Weights of a small transformer language model: 2485 steps.
Each number is 500 + 25 x the weight over its row's rms, rounded and kept within 0 to 999. Layers, rows and columns count from 0. Numbers have three digits each. The size before them is the row's rms in percent of the matrix's.

# layer 6 attention key, 96x96, rms 0.117, rows 28-95, columns 0-47
079:507504530510514439535541492506471491450509509505541488476478472496481506469527460479520519486547481517467510530484444476499473501519488517480510
078:480483506486483548505518528510498534547493494493533504495507510514519466528549471509556480450520513530487495521526511438483500504508460488494531
079:505522515559548487503484504524507520522507525502511506477501452529490490514550496504530511510531519531508489511495500527505531539474549511487549
083:466536532478527429493482490503486512520580479518540479459500514490517530514529513494537478515483488506542508539533471545534507476486457497496523
087:540524522466466477469462488536482489481538503507494527556483494498531500500473529491500482527508521543544461499564462476460519472478497495507518
068:480574464505485506532494547522491522520513451535507469510516528524509511481512491505506528505485474495499543499497474522482551490516479490487482
089:503535496521462450532565502497528513488475447501506532502492507455495482473509519500467515471476519505487531526490462510496535517518510507510482
098:496545488510454499509489517529521533504517481559475501485549539469488514506494482507500523514485480494542518510494457529498504489546533490492475
102:526500460474487484473512452507496472469511492517514527512510479505461517473531484496447496479517500490525512540486487532529504500510521492539465
070:469476540484482529517497461486551484460517493452483508469473427472546496469468526511469492531483528494533472447509523489509504460484488481506489
096:519527461527512517534529515510485501511494464525451470510507461448471507448499499450509543513463473464489509499502454511490518505486546471502507
080:461483505499519452467530532508497525490483525538461510478528474483498475495482495499465504482463573511561489476529557488499512494508508487489497
061:539493497481539492499511507489483504504494500528517514525535542512511514485522491466523509496472508461491529518467489518485505501496484523461476
073:453482481541500545533510463516500469505498463543487484481533524510506517516524482478509537545521475468465524460456525531491491553485504515520498
082:513534496489496515508479494517484480513549527486468462484501542525510505527497475492493512541545455487474530527494506521522497511512526526479470
088:503474509555494506521492573483503476521529509520481506461501530507515478497513523513542485523486488487534501510454466492445495543485494530465505
094:537486489464521484498527501488489517513471483489535498545507551504469493485470479489505503416507509529468490531510498538489506512501484516542528
170:510481499511498495498505538478461498514511544489532493491468496527489499504490474506553494494475506514485479490504496488487514514514453510512547
078:491531515442487448515508515481500512496463477496540485534452485499461541482529505489490440476493511523455483551514514465505506518515501502522501
085:515513459482488531529511546512544480504498510524451510516479505487510493501501498469466511518492491526503479501503508503512524460490532518502517
090:512499509499506500528484495510511464505488490473477523478519487535543509511472480496475488507525505504532543513472507536497452522496501556525494
097:533491490511497541493489532477544484554499448497496511465489527523493537502499491545535491473480508468507502511505484477531452506489511497514438
081:530493490455499474466500504468500528485523461532459481533544492505503515535470524521460493518507441491516515523539526485504491483491507528524461
087:465485515506498530517524500483510505490512472519473487461544529474500509491533452467480498462475490470466517523504532519522501523520539513481515
097:480526478466473496493481526472518485473538448508518501469537494482534503463500476503496519483547506482497509489472502559527527479487500530473465
092:522521481494521534480476554479485537513462531511499519532480493530506514560467485491507518475420498492474507488466560481479524474510471518508536
085:539510539489488506452519503547461497490515483500521521487496484525520526485485504503498541484506506515484460515535479447486472512483501494476506
113:485503491533520529495480540472476515500472541496514503516504508492501488535492497540540482504534499526486447482526499481511497457526456507475519
082:536505483525491511480484489482517514522472448496454518454515506501502517452474511520479548502506496533509525482529494524524490525468534481479519
082:446499509509500486526503518472505448467543536517480524507453534524517467525489476448478510491474525499493452450507483530512505523535501521527507
090:470491468473526518456531468496500469497435466486455502527475450566497467458510514512512483513483507506480502527499517476516477480518481525519501
091:479450501502487490507463500514534469475510510446489546492469485526552511527495454523506508432504537528532494491471520510512466468501476511515535
080:492530536475505514498470494522468541539527521511526471516544460489488497475490534531525509558522518533465517515531536524488515504544511492507530
078:456533443502470480531466511538491539518459426503490511502520477490489459517480532521520484505501488484489528530461486494447505512537487509501536
104:479493490500487510465505512498538497479562499476500507490446511508491485525473534528429511504497464502490523511473513516507521514509508495535528
080:509517467520493532460514480555542514516510503495467505499466530513552519509516544526502472526516456533520477476494512510538544479424454518546513
111:493478539509507514482513515489479518510475541484537473489475497528474497505502522501561496485495498515467471498514501479491485528538464480518543
109:492533495499497503513504495498558483501513464522461534476524504522496496470497499470461490531500510458499538492480476541505473511480539491511491
091:522474500493554487472494464498500482500468534536500498450541517508508459527487491503505476512514454498478540538451491530521514495520443507481487
137:516499522518503498477512526478441512533492543497516475482488454501515502533510524498536511513517516500466482487532517519463505519531456512483530
126:500522494511472527490482481509526482494507450521496497484525505479510526466503480509455546508494474462506519500463505517484526504516541471517469
103:517482506502512474485503541457474506504464549465517501497489506527520474523460478514545494480475509519461501508541528493496491502513443499494548
101:516493539505475483473496494478491489497477542490522474500478472528488540540494507530532510530504534516488478507542524508496490499520500548504523
111:493487510485499485502501518523441511527442501483538478479526497521506533530497504518541480452503535510481497497504498476485468470502453482544515
110:489480506503500529495499539498480514507486556497536470511473471505470512518499508489565473500492517512482474494501496468512504506509486482499542
113:511503468524531523544513539507503502486476486514461514490512534459496506501508508481468476538485503492546536516481497517527490489516531470471475
140:492485524509496494458515518488458514511517504464528481498510481519501505550526517528523474484529518510487457510517532452487489489525491474493529
082:527509472487497468489510486584484519502483502520520457494566523536524493489513509478495509491508503491495453532536489473503487485525449482502470
109:511490505483474513530489497490556507479524468466491508484503505529491497495518489480447521482497494489489501473456512526526498480475524481498473
221:477500488500504512506482472527548483487517470516453519504500520477487515486511501482445504498499477486560537517483475538503499488462537479503470
087:521458479488470527535489523518506536470477471525503501470518472508461486483503533469484486546478497508515507506442520504502502531527505506507504
086:459495519496448469480522481516511487524470494487477513526529411491490503496515497544458517484535502514471528493516488469546503534513506533519535
092:489484517542542503506500475522526538551512499480523487501531561481476467535517499531553504545493470520475476512528496550453537526502485496493532
088:506530504489545513532495479459493501512488496435496540480480482504518509474458537513486481468516507482481494533467523482509504448449480498485497
086:537500517560511527503474480509451528503507503546520491519468505523497519517494494474507528495506510544484503520489486494496504512516536472489529
090:473502489528530452532472531524496514482473536496511474476460474548489506496515508539509503504532518500537503487497448490514478543494511514502520
090:470507473511481502489471496457506493459523486513534498480518499454498490495473503470489530568492563439493470504515481506542527493512527524481487
093:490506489522531503499508502502515480522474504535463476468549492528508493470515532479534525506537504509480536494448519530514491524502551532476479
142:517528476506520492535481469481529489465502450536477527509504516476495504483501499512448517489514505490530551500472490544504491490462514522484485
105:498514497491485509510441495523536473477526435527504522468463517501453512495507478477510460538501480480499490518495505554494503479490530509474472
096:473527501517492462452487510506487526438508538474525486502479474532521449501483496496561521480485491552491477510534535482483492489466446527486478
082:507506523454499465527489488497477487503491521529461510468474555544486498536476485452508531475501491464493492533543467472516447520482474503466477
106:529433507506522491484490523495479490473505549512522509478481486534491500526505464523542498494530482487452484469545540480457524529478483492500542
085:473554523539555532498477528520508527478524483500514485522481507481498517506466462476501525491493471510515510494525509524513477486551467492520488
162:513510479497512507522509470525541485485511459507462532508501523512520497488493478483438505509492487481524529505465488516520521509469556494529445
119:505523476476492519487505511508534468482504490527519516491511541467501511494504501547441505501515481505514543494498506520497487484477540525529437
110:499531556537486490519472486542534494516520484468433515480541491504487514477517491457485490513499509502516508479473468512491484490483533486472486
114:454499489505486469544473497485538499481497496491494513491492528462510508485532467483463519550468460482537525472455465517488496496495509501513484
# layer 6 attention query, 96x96, rms 0.0946, rows 29-95, columns 0-47
078:519513486488501471497461472494526507447472510531469518502510506485469526537459485472469494482521554457474503505483510480552559493486494513479500
094:511492542476519510537486528466527519525504530510458533525490524472469491459497454508515522475476498529479516503510493544459489518515473483482490
091:538473508553543478500521514520507463508513543549481527462494543526486541520464472492488467512535513536499495500505463524509462494519502506506484
076:482482465469512501483499519479475503512509514476485496513553531467519501537466465467506518457479498503522486471468557527551479505532481514532475
081:522506487522484517519462489539506481490490489455516534451520521495528514511531478474486532460510456479547519492481538536533574496495490485525477
086:534528499500461519530485505515511481519548497485495472492478528492535530462539477500488512502509469496542513480482508512499517501476456486505483
090:521457499539493506522483494512512506517503476478482515463478499533520492467560479482485553516526464486493533500460505516505534504486476478527482
096:500515475477534504530498486515517503519474481486494488466451535470547502488541507490484502517538502490522496462461500497524546482469519511540461
136:491462472492514495544508499520529463476500491499491507470471502485499516477533508513453528514527474502519519471463484519509497514474474482526438
103:485519498497485507550503464514476500523489492475500483524521485526467434480476528478555487557478488481462498490513489523514499525473512487517524
096:535472507501503492470507465479539502504524501508497504476455549466468541465528488513497490500531495506473482529522500493492507508531494513470520
121:474481458514517519487499507484556475542445483515501505473487466499499513475531492522513520488496481506526533473496500523526479532458490482522496
098:564507481495517522507521482496545496540504472494521489499490474501490488511531524537504521453496471474502506488495514485509510497461503485518453
095:534446483509515519509513468531521483545511474525504520461471474502510511499528500537498522423527450481528513469479531513505519497496503513553478
080:513507463501497470522475497488540540517480459476514516474466517461536464487524511524472527486512483491481495487465482491492539513478500465506460
098:496484495525498524517521505513543452519499482479475491448478529482510473508502543521483504472495500492507528491450483509479476531493516514537493
066:496492465506491513500501515527461501551511529496522463534504494559529510482513519482543479517471517525527499464548495487522500489507455490477504
106:497557511505510440454521497527516487524512485513499481484518501482501519484517473483468488546505497538555517471501430515526442476490502476487499
099:442550511499438484506468487479504526504519478523509533508510446499568481510493505509483478513484483550499491529499487526501530474505464543511480
104:471490563465470532489490543468491504507506505496476520520547524511500486557533489455493487494510570514489478497515458503490499536519501499519516
108:544533475518462463482473488487515479540487489518462493530496513464490495507429491527492501516536515480498499479515486500475500520515504505479502
091:518510515550517483484503494507497512455507483538502487472498473528471501507481474504509523494491525453471489464518531509523465506490518555484482
106:510520494497519446491507526509453490504501510504535496542494512489527466461500511481515523474513524504559519494537507458462480470513539538468522
105:481448528454511484469494468515496491515491493503505535509503494466481498485455469465538503517522549491522494526516490518441486548529516536467502
105:461536482503491537476502453490513500483489500492490492502483502477481457489487511473487537493524465495538542482487531544480536510487512496584503
089:533503514471439458529523499489540496464531523432503489524475544520499536499508500524534525472505527488485529491528480504523534516530506505464470
103:512487553506512484536510533501500480496463480492464506494530482506511513495518464456499547494549504468497495494459513481542470498474491492515482
102:500536471530509485527496500473479551496446490521474487458504524482465468491469471512514512488514465518511459518511484503485499491517530499485534
102:479526526550513541501427508501509510541465510520480500519484467461548506493507500486521515472524505497479498491544515489502479482453484494482505
102:494459524480478464497468514531484515504509495486433523465494462507496482539467515513465424471520488531536537502549495512519496482498529491509469
106:488456535498507532468493514451523486465539517499534539465532516499534506463479509466490463499487509494503488524492465523488517502506505543494477
097:533523522449471532499530478530435490479502484459543474513554530493534521528516497526498492484489467482495475508522484521443472510486485461475488
110:531513523516478513429527492473459504497489473490549508538485491517495443510507546531523510494496485486545501485510518486488546447529531540559464
119:464489546484483526468465440507525487489493464519526502512528507543471514478454500485469473498477512478497507508499494445498485518475554483504502
096:539449483508551428481466491548516511510483477493517485464540502509525514503487529471504489488526476458524493544502505483542494502522489519522445
137:492527516491503495484525512503466542539500509462521463519489480507493520531532490495556483480494496480487461488548487458517463515495493460484524
101:513479465461486469524488536483509498499511481523496517491505494492506457498479471496445510522503436531529549491487504516520504505481510518507481
084:529485467481549488506485509502511486524511477470490506476481525515571511472492513527489482523457552462521481488552480467517501456514476512523503
088:505516504528510504520526471466529516465496506471544496516555517498495499526486494463542527475462486538466491507470521503485509489485446500484510
102:473491490499500486485476476492502536531491486490489502502473508441477490529514505485504523500537481457520457500518523496499499488548484544463557
142:519525522512495498470503531503459522529494546490512479529485463501511497532512503513547460481505488489484454478553505457497472504525489505469559
098:490483495498532480494496566488494508474516473519509486497560506455493484523518513494501493452497482464485528508504522480464475498497509518518505
102:454523467502492508537507512497520512514480437536468502508493480489481488446498523500513501520499503511536503509513495501511515523517581496536484
067:492486532506511477505492469510506482474468467521521513489486498480517490458468488464455524480481501506524552495441506517483525442495520535535494
068:479501518503484491482494499503541497498497470551478527467472508451494485473480500485479472471503442501499515518459504518473484527469532516549488
096:489484506478536495506529503496465528501461519478532515497493497509509512529521498483554508472499521512514473518565488447499518481503473503494525
098:523491506475468509510515495510473507480524535483470454534495488498485530504512527520530491489522499501503466489518483482525431475499495502498517
111:495536488478487507472508493500550489498487471478510550552481488432511506477502520540474497483459467513527544489490519471477544470497508517537504
070:536524533480494464490519533494493485489490509487539484493533481534544513477497481516503406514479507517492516504533449492456529511502503518500482
104:454515512527512486479518492535511518487508527498499465509496527528522471475464496540538525488512502508482467455513524502500468496477492526471464
108:497510477492522532496478484521499526511529534519500532487547525537519460479553489518527529468537500494507500507483497476435554515491513488511483
109:482487515513498512522521537489549455479527491506521476506473503513567523474483490478526490484495472509548489521494458536440531538488482492495507
114:526459544544525442433504476535482530477495503490489541506517426520486522500513499467516514552475505505513538444524500498507508522526508484544507
108:465517479502502501502494488482492505472513561477486498451516532512483508481470462530504508511552499473504551435496498525500549526548492495534501
113:460452488469474548513527505549520497522493488490473504467486518487481495495465448494499536498469527529491477476444505489506467470483472509471510
109:541459578482515498499528510522524497541508492509460509511476465509498502525489485493502476452512485555503546513517556467516526522479505491498504
107:487511495474500522523524481480520501518490524469530494470544485504556478545496461514484477483499514526509470480527474482489481527469509445522499
123:499504490495507534500519480509474515571503556510498540495518503510519530528491544501536485496458491489517480475531493486547499529511488476486531
109:542508481487567506508515495491503531492477523489510467501452506524470523484502501455543510489502460505491498469495479488486498505492497433479514
114:498519458478538519506466490489534494509497473510508483481490512471482497485483446488444534508495474520487482481530490516519516508484531515502493
104:513488465508534492509515499495499513477523452505465484442481488469482465496505512539527468507513529474481504454499516494522509513520549492476537
114:524503506523513525507520500524507464520525466507529495509557508520492488486517513510465452437449482511535526505465459502515558470483500460499497
107:522514471547443436496518535472514460481493498516480490475483480499485500494447556497467528490490522500464463539514520488502490487484495464528516
120:480553496520518480514488501476498503507530489507514484537494501501478469505521508520561517478499516485500464471511520484514505514539486490515533
112:496484498539484539478550530541475533506525469474547467471486485521477500511519524486498524484469505480516460537535486482475457471509507456498488
113:520496511503517512518510541499487540474462527533517493504525480459479531498513493518541484459533541476483462498526492453519524486456452520488504
106:525484474543533519508510502535489476497434524482480453528519466480532537516515463487549507492521483479465507523501469467500501503468527501430510
# layer 6 attention value, 96x96, rms 0.182, rows 0-73, columns 0-47
108:530498528470491506503520490539510567462491505515484509495465486537501463539489511505475484506515529528509520538542503533508501481489460480503489
085:479506534481549539509520503491510488489537515483501481533450495517535495477506498523517511449482518482525496440480501514475499512499479464518472
092:543547548515485565487489523546524493491475505498534487541532496479504527510504473438505473489523551482525466505518522496519516498504542454500499
077:518542467505532525523508520442500518523480500458487474486507529473456530521480415526533480471490479470521493519497509502496442474523487513469513
093:475479535461525551478512511515469489490466471513522482522454529510508510464499506478504476479503561533504502475514481507492559480537537457501528
087:460452501502493502486542490499497496509522491479504493525508523495511488495491483460494513508434458468486516480509483499502494512505483516525487
090:521437462533469452459423526489491497518535498529501516465456500499524507508508506528532501486500483520509494438484486491496483504488514513548518
123:516500536485469522520477495486512567457492498494505466465537457527439500488491478506474492517482528478495509570491512483504496483508469520448460
073:508479485503524503496501470510501517521480496526481495509485498443494462498514466473480485496483525517544505535492485441504502443458528519570496
107:513538484492537451531475527444483497500560485519525492477535509451488514494475493519476503476476503476478480516520474492498477514527483541477501
088:477470505538520484532483497445492489476524483501473475457498522502528491512491461475498503474512440496480481498530492477470491526514475496508552
099:494517507517512484507490530463529536504500487518488504553522491539470499469492504510473506528457533467472490520458525489486518491517477508463460
085:530466519525523492487539498482486535488524550508488507482507479486469533486473502522502496497485491463493534481498454518490498542515562544497530
075:518492528469492482501528474513486511477494480512490497496471515466512512505492527486481505489480479564520530495537463517507508528499513477517466
096:477529487484482561488494493514533499522510511486510486551551494528472540448460519509511470494497506503489475543495545481498468480513487525437501
092:509509521544480469467501499501507448511529514493478526460492494515511529499507514527501478484474466487493520475526512507489510526559506505570551
081:532459486489500447507496495504510484477488522496477526483471487464495510524514480549467471434530466498483490508501461461513496484508500478555511
082:520492518527468497501503476486523531465444491505512502502458476505492460522525521465518482527547516497505523470516467553538494485518491495572512
091:509494486497522456546470510508496523518537515489515529472469517516517482476520478540465510556477423475488492502490490524465470491482429473521481
078:473520535463525556479476500481515489433503471471478485563539514526469437529497492499486478500481513491515474502510492508506521476463489495492500
075:502536535463537490526479515463560523509516508528484504513530486536517530499496513471507502528444538490533523531478515481484477508499481513439454
092:511537505512503512500543478526503508524462488458510481510519542554500464502496501466482487485491503448504511513518497513532497557505445469470498
076:525507474487507521484504503514492483470427515519503529519519491505442498484517482478501471521468519497521481497522477517491530545508503489447523
079:506496466496514449483504477467518453532522521493528543525462502511515478502483464475521524466505478523489537462535479467496498476478476510505526
088:455489540514497477484527497491506438484540502493539470527503538492504530485530487491507495488526529495520512486473483542531491492510494477542525
083:506467498557497505515493515484485495477479498558534515479501485499521549523518537527520474470505504519501518493518481494499536487519513503499534
087:492473485445484494496490487464494457469510493566526516515453495544519478490484522470471523543525528517498514465479514502470436459504489480538539
096:476504499509504515496456474473496522503497542488538495513546506505476534503479472491491507477517510453570496559487527535508498512523459538484513
080:513469499441519513506513486548517486480478474492472520495478527524526479528502457529493496511503531505538467491509545439514500481484509454524483
085:481540537467517495466504527487483521477509486512499500470491526525484486447481485495505501476473537502535458501500526487445504547477464521500516
084:496510504499488481503486497533442536478486529487492520468498483503519527532490477472526499491517492527521515417480454470476497514497495551543512
074:512487559466530522499516495475497520486482502512500488497477524464476492497499546508505504520533546502476488489456469476489530497473491468511488
092:524497477499523485540519500504488501522504488466511502478482529464504481427482559544469517500525482543558520464482495444494494546476493471498487
098:474521490541480501495483561486516458508494495521505492506496514497538501546474509463475456475473532511501528508493519498509469513493506471486541
090:502472489517453508500486525481545451502518517517453488545496470492488485523458515499480450524467487519524495479502494462460519480506508484529517
090:523515500514496467483483457520497499478523503475512537495497495511507519477548525487508540513521474481487491481523478521541462534506503505488487
089:501506527486491452498504449477527490470536489502543446494483509455461516518448480512464553521458490503500526523497538489469501499502485526483517
085:499492494481481481459473539498476492493524499536491490492508551462479505532487540518501466458517522492512536525518479534468527560511478473505481
073:551512532494516521519534515513475508530523486501473500478496527530511523495504466458516490488517505527478554528485522512508475494460458550518557
085:498477519517497483498550488483502507514496491482428496493529481553511477489533459484495492540520493503477503478507491537461506530505501501544480
083:472535512488491462519498466493484514455493495478507439512499547454514508516505494492476532501492484498515467556466528493501505497440500519478524
078:470510520531511519533470508512467488482493479473486481532510464502487483468470560482506510532508505523483507514489499461429508439497507470503484
090:497494484490504442466522519490483519499482499450501520457525504517487516489511492525541517504446514463468507504498450478520475501472479510538445
090:523528498499399515460433484522458484530492489521506506530486504510525494505515511512468537510497513507451520511469515510508501497464444522510502
088:500544476487524510497484489449555552484476490513498490503522509493528500512479549542543478492507482540502499509479496466484492490507470472499500
096:482496465541499504477507534511470476479511514481532499477526474520487504502526479534513538503462503487507520459512523533536495513495475512498511
086:542491473527521517520482534491512511521496505508498498471498514496465500506473467526554542506530477479506470462518474532511519517516478484503494
079:500478515467506515510476478521521449539521570493538498454526490505521499506470498505494524476498502501438479534453474509471512563526484453507437
094:472513507466478458521466506457511527475507467484488509491545525537516484457488501526516487484542494460509468485527481484469455478515483508505532
095:531481490484504514549487507535481487459504472493507480491443501494511534470493476536491538513503460544505513465551509518495493472550522519508512
094:465523498468485504481453478490495496506481487516498518491511511522464507545482512483474481483549519527515491542467464443488505503507523515485512
087:489479527461466492498476446519518561513532484492500494471494514464508557487509535504478472493551515490508486484500507474512506521556538466535478
088:562557512531488491482527504506511500545502477478457466486466473496528482483452503560513503464484485491514517476500473440541506489548523505495445
093:500510505482500535496513557565484506505530494505486504456510461496537480500503494506499503487511478522548451507496475490488539515474490497546503
081:451492493495499460504540490487494485488501489541454430490480532557467521497464510500512506512509499528479529500507465501490483510541504543470494
085:550482525490476496489506483503495507489517504528524498517448517498498526514475491523489536532493506438533540493456504487516491499536509520491471
095:489478526501524522465506545451497507528472518499486482488541482494485507513533476481496468502501461507512489494509501533511490500516459511540512
089:501516519523480492514494488479492463476525506473542495515478497485510547514536492515545486495497493526542516515499490524498459517524531529493527
085:535491509468505503495499463543540526500485450497487522476458478496533534499483505546517488494538528465482519472486504513461480499515497538486490
090:447449496521504534491496506447487490477527495539463513506533469453502544473475512517495493491463491488537494473494512497483527502511497514510496
083:506508527499500549490452507499517544517494490507508487483502496505521529506458506480492535485511497507557515534495500501488536519513498404534509
082:544534501479474508546518469557491487518464482487470516454480515501509524494472520529534499487495474558521463484499507487516492489468477526482473
085:564489470516494470548520512517519490519508522523496521536463461508510504500471516511493503466510484470466514494479484482535473492496509488496504
095:464471460502496498492480499468526486502477521516547497483525493497537529506521474487444521492471496487485454492509537495533530536437512515486493
122:457552489469572509499481456482512515526474501487531529500515485475521469486498546490527494530530512467510514544490456498499480517463502523480521
111:547502506477476481521553536485509532562504503541494521489486495504476486568527494509561479538493526439515524515478500522497489493507480519494521
108:541516530452511509468552469517556468488524468462479509471470489510492499509491509488481451489521460508481519506482540510531457517497523487531559
113:466466487532486520513514498486523520469440532506476507453489543535453490488486502527532524531522493503517523512465529462527509518477489494453462
113:474544501469493481499480476475458544501495476474473502521481490485492485471509509499509488488487512465504527483498491507480499492502447510491498
124:510470513554507505534498535535533556503462490491532482500488451488519481518485467513484501460499499463474502494517505470525509458513492470494499
104:486487504539484547530488521526473494493534490489527505518527502500523457474539525502450498469506448502519476478477488488468532476476512522457491
137:528479506518509509523535523506476524501505493538486488525494455497504520493528518485466495532498487539503495525531497535458485459525512469495503
098:491457524475509531492505515508511550505498463510500483522466516469481525504517473485467526485544526498511483452474529514535488524509455475496491
128:473547484512462498515526481497526483510526467536512509478480471505492539478476520510502475497525493558496484500474524485546503515503466445493542
# layer 6 attention output (transposed), 96x96, rms 0.172, rows 0-72, columns 0-47
111:491504482521490499514535504466433524537472476491530496504485496488509525514549497553492458515502480492481456525506482487486509526502531509469508
098:484483500464493496518479508470446526484511511478556550488550500490485498464546454483504517503518516498522524494512476494510510497522493479453509
094:545497505445491504498572455482481475499505495483522495561470501513528474482528474515489520508486549495466520521492481506530503493522482496519468
086:516475545552480513534516479497520500504504481533546500492483484495500474525514502473488502458500497505487520510539524468538537527548463453520508
090:540515525468537484497535481505498493525522497476488540471471537487502504520510450503488486507479517507506507457484498499505489571521459479461509
095:548499518516513469514460550502476513507501521496496520535494528509463444476486496454557517507526511503475459511528501470520526520495507444469537
096:434449504473506518500512485511517481503510515536437504448513466508503505446508481509492487481523452526516506509496544521515503509483514534484498
112:499500482513497511498502465481522528547471501515502497537490470504496493548535505529452476473508496503500467469520512476529499468472532473539548
082:485522490496505521526494510489496474536499478465458493471478461508518507472464489489507514479513545517497500488534514532470440563489471518500503
107:511531479510456496465479505483527512503507469504477501501522484490528477533538466534493466473516481508481513513538534495502513475547507513489529
094:482545487544493492501464482507468542496493495462540471499458486533523499485497504532506481492489502515516546496509525508505502510525530490485529
100:535527496484471537493485501486564488513487501515439544558496501485525541515508494511460498493520486531472488476507479478477566500463505480503484
093:476461506542475511532497522463526540515538486511512502509513479518503470517463505502491530475518449495470484521473466488487506552484501476455563
094:503475504475539493505493496533441488485469478521471483521472488505520452489471508494492488479503488511532476528507545521505505506504490531478521
089:540472526495490541503501519503509542525521522510507514509515480518513486556521453525476536471502511493502482476519533544496483463505498480529493
097:456468512531462469490473460503438489473520477485511476474517531492549540457507499520494507506522447473479541564464496513494493469496518471473501
087:493476447486481520502512505527496530472529533515469492484477501530473525508504497519521486542485489504526518538475528494531468470478459516515495
086:466491486506476545550510459492492530478466496516502538515505528500508507494519534491508494562473500484474473497466502485507464524511480480523516
095:504467508527502497493476479479497518505492490542456501515481514514476509496506484481507492489512475509545501525539508505534486455494498512534479
092:509503521483539465518501516497527503477494493507513478545541474493507506531509457519507462539493514545523462525500492508511460485468480475442471
085:516512498519521504456485474477472529507468505471505552538520508517498499522520502534498519424486521492511506515530491453467511472508501499507519
096:502496543487489540484520539491490503531463495443542530543489548525523467510500536516502501490512510536525471505468486499511482496485494477515539
086:520529495494472508555533494519508544506535537448481554540514482477504557498493486502446518515477519533494473507529518507508487509546485499501494
091:494518539485486474498492548500498479505506531476440532460493493487493460479484511487503491493498471517508492490515522496543512484457495480514555
102:492477553467518476466494464497548497510530493502517545485512472480483518502497491499554488486491535483489490518469448488512461514497500480501481
092:497485541501495501484505511479473521460553503509495475470485455527499546458505519499489496520502485471451504472496456543462487494508532473499517
104:480515508517549484494486516476428506523512531509460530501497539484453461479511503470551502542501477467505528460470483539473491542499505548523506
108:504463512492522485488537504477530498491535478532530490509522468567519481506480516558497512490530496487526485514508502457560475512529510491520532
092:538525489463535493500517479524472462490493524446514465506513503515512508527555469471509505466518508530484512479509464526509449537450506530499489
095:509476482513509437500476497494494462530524510468502477522506474454501505528517474483494457500494546519507482494500492538508492511501476492495558
091:448500493488470517535523500513491490524526487545507456510544479454510473457532505538560497462485500495507499525491502533521503550562478530489560
084:477514497497463504479538499469486463508471458462472492507504480491469474485490493439519480545461530513469512472469491537516473523533502508459515
108:535485461506523528482468505509521513485508510497473558489476520470484514482469496505503497527525481511489482507495533475475474502470488500494513
104:484467503477548523483495494500537488512514521513446488517497502510494502530491515456498526481471498489476549526455474492510515512491479533485491
096:462488526473502490460542482512529471482540498514454535496529541490514500561527442524486472522473505493489545493506499537503471521473536492468499
104:472494459480474516517530518505552449487482519483530439480533527478523524502497519508510487483538530520477504529476496467495512554518484472502496
095:519455531488518524488454482512498494437468485519508472502533497496477503542469480458513489521498472473516488519548530512514489483526469511518521
093:522470486470511492491512488470483515503501476521442472502466481537512504502499451467526500539503514514485492536553486482509490539506511517518500
083:522513508489566511514512514482456506478477530510510471494517545511523517469499484489470509470484501486492527536479512535508514488499494500520509
098:490519498486491513529516521484452506490530462496517497523493522525513514493527477488497503509473501512498522510502465512542482531512499484491502
091:491498504510506475481475492504442463498490522547506520479498528491463485554473494494469495501525467488516514528536520499475515497488491526489536
089:510494544447496545488508496560479485515495469509475528512556523464474476512517541513495483521492469511464487515481522537461490524502497503499541
101:511476500507490468517555487473510529506522504521542502499549468484512531479486549552483479493465494503493466558513507505542462521535528526512510
095:531450509517511508499492498484472452521501480519486462519478490517484522485495496476473508549467544498501535547501531560455493525535446490490462
096:522510525505482534526516457502568498496472450510460488524484499509505502531464520521501482478511504501486520493516483477492504466492528445499470
102:496499462458484569520547464497467488545508480509543480474519499484503469457497495524486514490484489517509489505496524487486468483503487475490482
100:456483491483531509525550432479542551506509496475502523477482532532501519488532497490514504476520526490515487519534477491496495524502518498500511
086:490437509533502530544532517509478510502479498484513516506468517475547511518566546470533485461474501485536466517470485466499487527479464506517479
101:503504527515502484479534502544507485495485515491493525465512492528543492482483479517497521503541511516540486480511521505522464500515507505491478
104:513527496497510501512478552499488471489504471471489506495487540468497462435513528497505542486493474520492485465544502536493508497521520540531493
099:487490546473500489483470515489545505508484489535494569526508505478525526503518512528487502491519490523524491528526489491489499469500466501527470
102:512481485536483509514545453533545486471538488537465507484481465509498479444483517501505516476528500499528488473529527525525516533449479484525521
099:504505497507537499491556498496467536494519506491471532512479505493507521446485538521531510475490480543460524503462523486519551506506507503486473
106:479522503520492484516481545460516522555498494481453482495457492503539543520524496511525512523492463525519449479470538529500495499447521548524487
096:509487528475519484445524503577496495509513515501475503490517473554508453527515500522510521450523496521526505525482530498521510511451530525527512
102:525522520502500516542509463531514497517539446512519493501487540491499520463515499512509491529502474466492496518466539491477550515506465508480493
099:497515507558471478463501502456457480495497500474508523482505549521523493510485510470529523537472509511481526525450480491473509479476544446526567
093:500526508478555517492486502502506497526505472518531495514520479488436519489497491498535472454485544534500488445517514512523519520512503525506518
094:501520539476505517477506507516483470505508496506529446494453546464519521497471499553519515503548522441483511486501478497519483593486472522496456
105:511475525447480547518546506512563495463494511503447502484528484500534534466468482538489484513492507495473501477501507494487470492527492493535507
099:465502510526491516506505491504507524476495514506477519549458491452526542483485479449480505479538492450488502537463538544507508496466522488495500
089:501545514457534476485485515506468500510526465548498501469472508534548503501518521525495486539557503492526516459481479499478521470509501538540472
095:524480509507526541515461502445517495505503505477511516504496515517515539482548522473465480474486570483460476493478516433503482509522520511484468
104:480475466522512487510528495478472493479486472503546510494524499470547496506530482469449485485522464484493495496497532465485550524554511498497493
108:477490479537487498513486507498493513524448511481547488519492566542486489498501556468472520510550509510492480473492510508463504519460522494512483
101:505489508512539471482489518458474459492487498514546438468459520490523500526517503486525480504500469467463526466477465499491432541497482498492467
095:527480480483469517507499460504528473543467492476443419521483492463526504526488521527509500482525466471490512486538496517481436496469503510510536
105:506507505472451485513492465498490477491484486484506557445564524516505504489498479461533496497506514504475573482498464509464534480510518473502504
107:462488482500489489507506507524520505503463459463557468458508499506521475474477479485504567513554517487524499513484510497492481449509518483512489
113:518534490505529493513476524483469508514515469507496523470498522516490504536478500530508453494490528495504528466489550456541510487496511453510475
092:462494482506491503535470477515481502470521528514479519495470468445517535476516528518517486487512495510475509528463497474501528455503503454440516
119:491505501484533481530464520523513530514504499570489490492472494487493451501522483509522541496481489519485451489502553491507538514543471533532562
092:459546496458532482526514511518477508499505534543519501486469487494491494506507461456513484494488506466501505501559467471489514444506532489513453